{"vocab_size": 8192, "norm_place": "pre", "extras": ["capped logits"], "batch_tokens": 32768}
Each number is 500 + 40 x the weight over its row's rms, rounded and kept within 0 to 999. Layers, rows and columns count from 0. Numbers have three digits each. The size before them is the row's rms in percent of the matrix's.

# layer 9 attention output, 160x128, rms 0.0893, rows 0-50, columns 0-127
104:515521490506500490511517552428498527499427557535507575524546490554447455542533464446553492564637541488462441484499459562473481457505522419558490542518516557459477571478526489503600513448474540455490518468453513487507452559454452535516474545442426538516554458598472476496544518466469512437488476478478514520499523488447480532474502450531476435465481512505457530476532496506511536512461
093:530506468512581399506548540500529440415561464526547518484585482500596565485571527502448508558541539529507481459449406580526533517534507510501497474546465438473459527564447556503482559506509487479496466528460555534445464464533559584487484449489509537480542496492472497485494504506499427472478506475469508510475529526500526417460423486565479544499533519518525470524500482466520531479554
124:427501527530500456537421469405518469502460465522498472508470490477517495469588484507506461504522550491493496427561531537604535497460530473545520578487546457467443502551473450482491476484486512501521461419495476442534542567458521499489497521580489490551541429446503565471536475497409436489479434542519539519513498445467485519452497462511443510508541564584522438515559495465487516490539
084:486466450538481550477505493470488534583481476470494445531458460471571522447526425527545522501377520489533513511461439463501436472509487483625533517417503445513508578500472534500527485578555489474506519423476520509476545440542463466457490523495483473493523490514445581480542488474526504561492562542484460511421542527519521541536485473562451529453522503478512533485411526523544487502491
111:522510509542489456495513485504560484591438512477453433508466588509517512573466424618569504483522549465433470492483538476495472501504490419499497467472517502482536527449431557472464482513433487527455483433504507495536452375442453465487505475487488532473432458472463544581527458460497541450456552499496559491499520502466515501529523471501498524478511533489454538552477589519494494543485
102:476452505548492449460473425498527486510452556521412473410490490477498544502450506534659499525516463534492467443546539471449545478447477467489483445476508503489551494456497500520568470491478521467526427479501572526500503504501476577518481492565518589552505503460449518529385495436472485488516488517485465450479541490519483508557507502509530508480469509394419507514479476436492493505494
095:560506470447539505440427525509465445462459454445456492515485526522534518545553521532511546496499541503496481377405447570475430467547448496428468555522544488521553476545511524409526488506469520499495469455438466499498470467544531509571486491502496492520505504506512525458536446507480527503481523515556563506513412468521579476534499542504441488456583469438548508502476582496555532486518
094:527488541490540481500470469494428517515471522420500553450460446481478590464538433440392494435480486472464446502524459494483500554480492519496402520486519531401562458468490456520520518556510495517560444516545543490513399509514524492519497549497495488604486504427440513553560490545528499508518483490517520483500467526538480449493496498555528544517450585496579441509544490522525510518537
099:565549506473524449458512506490513487583451499518449517497482441524509535557539553495521498565534536413554510510543506530446543475509523493487533454495507545466463553458402412439508439499471450563505540446481544598525516524512520451518528425513518497479586496465511461495521504508482471518569596442541435480451506486504502491497437554456521529487490507495434546520570522471510497485444
108:439488557507504540499437490474441583473501536495502487472475466459452518624505516485502481487547530576511456430533528546551574497465530504436499526566531478499496489505497527471565439419427392500562497504492561510547471482522487444500461552554490542482569519517490476550470497512464502434506470513538542573445457477500464484409492466523499459502516494526476463513546485542494510513579
089:520499426449494525581532556530530545525489547478487489439492542543434472481459510434464483499431541501451437551564484534509423517521430536533607447430511390479443495499485505534496455481471470480487487486497468472490453484442450499597492512500475463522555486472517577493525439510517449505490494471531484456515499547569512476537499546462594567491521536511529478474499450502492538495545
095:431447488480506487485494532537536548455432490592544497448489511476520586461457500516447496592566518435503560488481460516495511565539502476476539468432562480527486417537498546459563512461559532524567530554497524526572455466470480520547537497486519472514529458496473481515518493517536511491536467509460519518608456462540475473511431497495494495536561446429530526478422562499446443488513
098:547446555483534559436508514515515448458542502535470411558437495554534447566514505499542501411577467521553438551529481496490517506488506478576451527451470439620485506507453550493496520446548578494466460507471530553480490482494499551443506459469536531465470505536607443496488520457474572444493497466515519456546483508489531463520486476485476456495476449522510484462473473561518538486457
113:538501514491503501487373489433439500501490519452520467455574565493513524461502513544425479506452528497499468532520483444536513524475502530497363529455476444527527566530548512549536526511638493505443504487469481503588480492556538569427494551477501504425471466479483528548455484503497500517424501517528467469519474491510553509519478494585509549502487488508497482464476481464550559448485
101:514547542493502520450498450499495514473475544474543483460510497477513424557524515450497437546494528558516462474494533529604486542557429404489412533422409565498446563499491486499437521442449503505499528511506509509495473443564523502505522525529554558458517507533609440527520493502485489453517475536526475458488471440516531454509529456544427478539473532525495461454521536576473520438495
105:508543525557427498477490433494461516538538562538393547538479457439454555560506547550517578457508510556504432505564501523494473520506497476493563548485457466602493500522499615478527555510520510505420480506518486552468549529506465446466507420519496484491442517493428528468459498510479509493480503537516534427476484532526553485451492497476435476517481512472498478584410547483504498463502
097:478519516426441532501544520495545565523524448517499530472521496442540508502440478486447511485415432540470495445488568492524493441478520536482465527534531429464482628485576557502486562507483502506483477478516483496515534506440445470462564470554488545511512595447468507476486511550480505562494487500547535526481485591481544543522489505513535525471536490458421519433467577521422493520569
102:520527533532575549534544452512477488484494527514489543509447525484472538512526616493416521547483503478583543546464470430503461439501484468459539543507481504453543488497596519512449470500515532507498479458410445453418606519518504475397543516472471487538464534474448506507407495492444486475520490537494469466504505529456526519496553484500478533512521548464490555470497549522553457484417
104:511435482532568587482440563466413424501471439452531455474493485512522526401488453547539549520428552508514487507559482491555483444449537494527485499511564518482475499487503516480422504495501484505541496539432417502510462513523570501528457608571519463547472497533486501541525499480469413499468482499544537494508458469413532483476493528529499567451456477453461528507509534548506509493445
097:565496537452439507577561494468619503511538478500545403495518556519535513534497541505517555565516555500540580488556504499483523544487529516542581525471470514500535485504481467517516556521466514484520481463513536425427428522462524519531547504479502497485508538537472436549448491424526458438512503397413519523500488480503554470471427479473518512490473505461501512496499406459464468551495
116:501513449503538508505513462424448457561441583506545507458535478488476580497556590567490508519559507515439517523542459558482529444530512464507530498530452478518501508486481447491516522480516543477512545507537464492533523580508569410540474559469443517528596502545454482424426511544507530472464528582516477467492451500442554458525474544452488502496520421471553506495562452513508456482508
095:504510420520494449462529510456386414509437493462509550485537513475501565513468538492552424496488479490540478446495495461514494457412516540505511587437527507443482492522482513515540523518475521510474526469514529479489440481606607488514548568490453530573490535534480508522434497418501454498547484463554566565514485553499509505533457500491437464542468516493513452471522480453535510558467
088:485486488496462488470489486506474533481529449528556562498489514500488499500502552543479382494406499482552432566473445496389481543471562413516504541511548506440423468493502501480429457508471435503518559509514530476497535476544476486441564462512543470494439489472494518513471476553503477566549486467501482561555439532529444540444526519448513540520457532518529547500455575504562439520538
110:474481526463594534538487483524545503542389460527439409481396491481394535494458535547513465570528490490522492538492514525479413433489513457543462445481514581470449543466538528477514512509536487485496514525403520480511520469545516513596550526524540476590465520548530519460534517471543518503502493447483464499542459502521519461462556482495536457490435502516462539478461491511488467482521
110:447422465461536511468540524512492508464518478542508568549513511430474435509490566570484447484531594522527420539437497502555520515498482406537520417465494499465501509575487441408458525561513503528527492553490453500480512449489488474485549456483499449514500546509479514521537473554524518494427522450488474538532527405458456567424525545471535476533491558500524456553478547508524499467517
102:503561438467534457472378565533502471489486530482457551440427478549460529482501510504545499517543541530477479558518470597504480489537527534472521500497516486449460517455495500488495495462443492559472514504494439545539397489487534482611500501534435587501542439445509539520495500443568447442508445475490484448497516502525478486531530539489508450496514518528467564581479529431467548527485
102:526467443540565521493464489425519542474524547482621471499467485414531481504484468505403510548582484491511529571477512509464574486484435543464522578567464529457537470514446472408476494497507479447551556497422507484539476536470494451489490519428510532546462513464468538540528545526519481436496502564513463542507468495496481422538484470451472472474489540512580481534528525477504456505524
110:548540511573478525573585462487509485516495447511484497462493466520478528496549531517503467535457482461552485544460394531502403484455542549493545538482500546485525586482429525484505426435518532518451447487505505427481514525527548524515584429504468459460534492468504476492474457450537539516529521448504501472580517478546502524521475541548426493490515482447451557576442545452561507469517
097:460431463461446446518417529504464520457450491522512497539511477480503465525467464494483525549565457463415577504461586474456484503483476494404509489527438485488432484520435486487486470433539465536523475574524511503573501460528503482565524479541476460444497438426503532482548532584549485440536516538583537469447519552523509497556487561506514464537479501550482518521501509556491574519527
091:602462476529544521470454530482511489476452573418458488488521536493573453513527457534457429501483557542492561551528413558494504569497541636506517500463543469481512580517509580487479529517474547474504525446458472504560494439476521489553503525518511459496424485490511522514538447547525493493457494477500460464521458469513474536509399540502506574529469446502501508490533445543519529475477
142:524440543460542549480482533518473475481415416508442460515543471537434471461501484513577498554439524446488489519570501529547578527457547488512494464466529488493490515508543514492502499508458544497539453556545460483520468597474589556481508566563526419499496532507489506568535508520451510529467542496493483431489493414430466539528536515470485567443487527532417423464490521489517522485472
106:450540613539560507445550441535456498425471541495452479537516496521489530524532528476463506475585481544569495480495516534455537506473485494521495544479567530577408400523522534431454494500449467465515470508479460494501476426546445460522482487501504421468467506484461524468432506529478585453487485513481528480478510504415515519506540456530499491476538498599589506524475505459472485513534
095:449471575461477516486458443489512429480473524530536524470563498516489551565445560555508539479478542515469521586479568450459460482439517509469464556539554588477480423524470454496548504480486530458536501533504503501504533545472509499520490517543487529500503459448498363480496539516455538511428474507447442458531513532530544475399522506528497515446489484517522449507583433520453531543521
099:528516524443441491369475512505420548507502545537469589534483474421449515476432563428456526422498555515470414508487472486505475489530478522487427461496498521466481446497477489490552543509543538486505568530537525592519517555478422497531479465466488538496516499520501479551450542551457603488454494493547492504522536491521457471541527525502539484534517598451508523523503530517474484506465
094:479401535555477450570479456498591449448540527457449518498526569465477472507539492575549510524530602466517519501559521526482464415526516543524592448447517497448551537456527487489475535438487575485512492533524509469478514491477493495436438536573454485473495522517542510473512480520487485479494494474433503437500490460459525528495571482475485493454485533512472490401496527559467541470423
099:536505494571525526518513414539536446499509533456510519526578489503546460494478569499482566480513500420491536484512585523414552597518483476460537600482442490510541492543497462524497490558521540443510557430448464495488597570477514537473539514489485507506532526450553495504502487501434497494503493438509491443484528589481498473528474488512473555506494476509519443509548445406510469571500
103:439522609400489528528558513436559497457501556580526510523530460548494510517497537526488544463518520537477504462446530577444570401489496542442500506493547458561486467523442557471437499500531521485471455521581487520481457516492438509557476497506483533502599527508553480466451504520474547515463465468513568563541475468457522554462515543495478482472509444480530504528478454511456530492448
100:567492506471495546525477484499561521508510572512503578440488553502477496549537465561408534502536439475550523436548493482547474436579501585506471559546387507480434509440501564465510460546531573504464526534548476495565499537432490472482505507509486510507452509441485469500523481503473526531493456465521526496464521473456528469520395461491434451569498499456481505453509541520514558471476
112:479461490536531524543590441440510421518422508564492589490439495446537514499486555448550494502441521490501508557484524525559549492476503530495512451517466513492536504578516486530495506504520501536626511494535456472410514521510611482543526462458501486548484506477520499471472518470480462566450504463474492481483510472531509536496566461500505475547490529454522388442500408504496559535519
091:480525502499479482567421491455490481585495465455512484577490545546446510511505428500462516435524544507467525576476539542438491449485490505523542447418602490440571458558471540500606455528517549523511511477478499473505478484498497475547472519448509427460568446495533525481587471548521504463519489585524449562506510523571484484491526513473462549494529510472466478578496500452504472511512
095:500499488610507461450487490523441459464498548515548536485551526395591510547554460452494529544551521520441450569546456491496598476512468490436602478481488508456476465483515521517560494533529477484439478471465493560503494512567572487523486444489515462442506481409473487516443527545495480507529475531471485478456453518514500454511455521431510504529485543509537430546530432468522516535472
103:515506419528480526505509515479430530524607469447515456496513527510469449480517451411492485538550489523478560491569405566502459466493525508380527450521568519520467476564525509521536513514501501550562592506545487489460512568500503432433559500511518463484492571515491508502563559476488462482519549520502570531526522509500484510505454555539494507436531453554559486477470495459518436506470
096:461518451461557411481433517511472489391517524604451476532495456507424523507550471500553471455578548528474479460409463410552465388500488493508424491515559519453515464484535424454495459485511534491538490492476531511550488505531515499502462432524557532533484492527513459515523530516499522483497485504486481497515525467561486447520486488502469523495436469555471512511613506565519500469512
091:513501468575483468516591488533531516458500448444600477497535463520448470548446476476399399493532517476475466497544484478562439433433467481507499438558471521463407519495413490425510519476478556474516503518508476524415522446501543525493562540482481496510518478567520454536509549545530503436485488510563518482539498454506485474462492442535537457542443542536487467518465500544495507530491
102:503487507423487510488489385532545504437488523434558490522512496511603594542589419501513452508475514499509479503424474534509453477460454537572444506501514516457486492557534544422504479524576547446551486548505476519485583495511496528483498530452445446462502487481510513471511473492530477455499413470525486528495531431525469534436436456513551509514493501536468457465532503534587491501481
110:581540526422523556458469512421538542525500541548486587472515604478440490477510501478440556450488409551505479498499507526561520482532532493486485470412600505471455516469556533544521396487457464564485491558476482507549524546506488537453451544529440500537522483551552562494542501545485512472503495479504511496447543521471522445508480488503566523475477523525486504528559469565515469529515
099:534443423450510475430501472531494507516489484503475523524490534480415527577549480534519534401536431574505493488496600498575523528539510460434452454462458541476432497489569541510550529508516519468529518492464551497474563458476435516503576516469485445518430487554461557516441474500497564443501501450528499578443533472441468448488573513513555480525486518536520514479503490498482540499512
094:522474435458556459398510462529523540578437528532501425464499519479578515483605501491508458517546462503500423506433539537558481506495497436563544506460458457510513531552474455460530440484415521460539548539489458565508444524524494532541456550524518507522533468479462538427497447531481451503587497520556507550458504518510481486478532500473550512505514495529506469554519512448538511491588
084:477538500529503516479542493458521597536547432477442464430511516471533492475562509516549460543522497486491468501496450573450509502540552497511405413464511430411556542492592466526488524539439477507535505460466466548504520507523479497482515521513554542446488534487486529503552534530536448461539525550554490505467476597580461494476529483515534608510538519503501506502518551582452492533494
106:478469509505531386448461491441547464495458481482480534538517448499526539463421509535537538484395575488524584586495589514442616431479511456453495511515470524554524498489454474496428532503523533541496500489503565549515533584440513527519471493521485473454514521521537499557465488549473500534465565469422486480471511536490536518522453520539489473489466460460532549555470479505501527503490
114:500570465492454529537533479496542548543465536491455514473468471487553561517494490428508536481482439534515431432524495574491484392441508520446522526457455561506544467560470493500515591493460551508510476468547478574506513498485413519519466528472542503534538465479447512505487546523482506542584484575577593454501512564493541547472459503489529536552457562520489505533513505555463563480503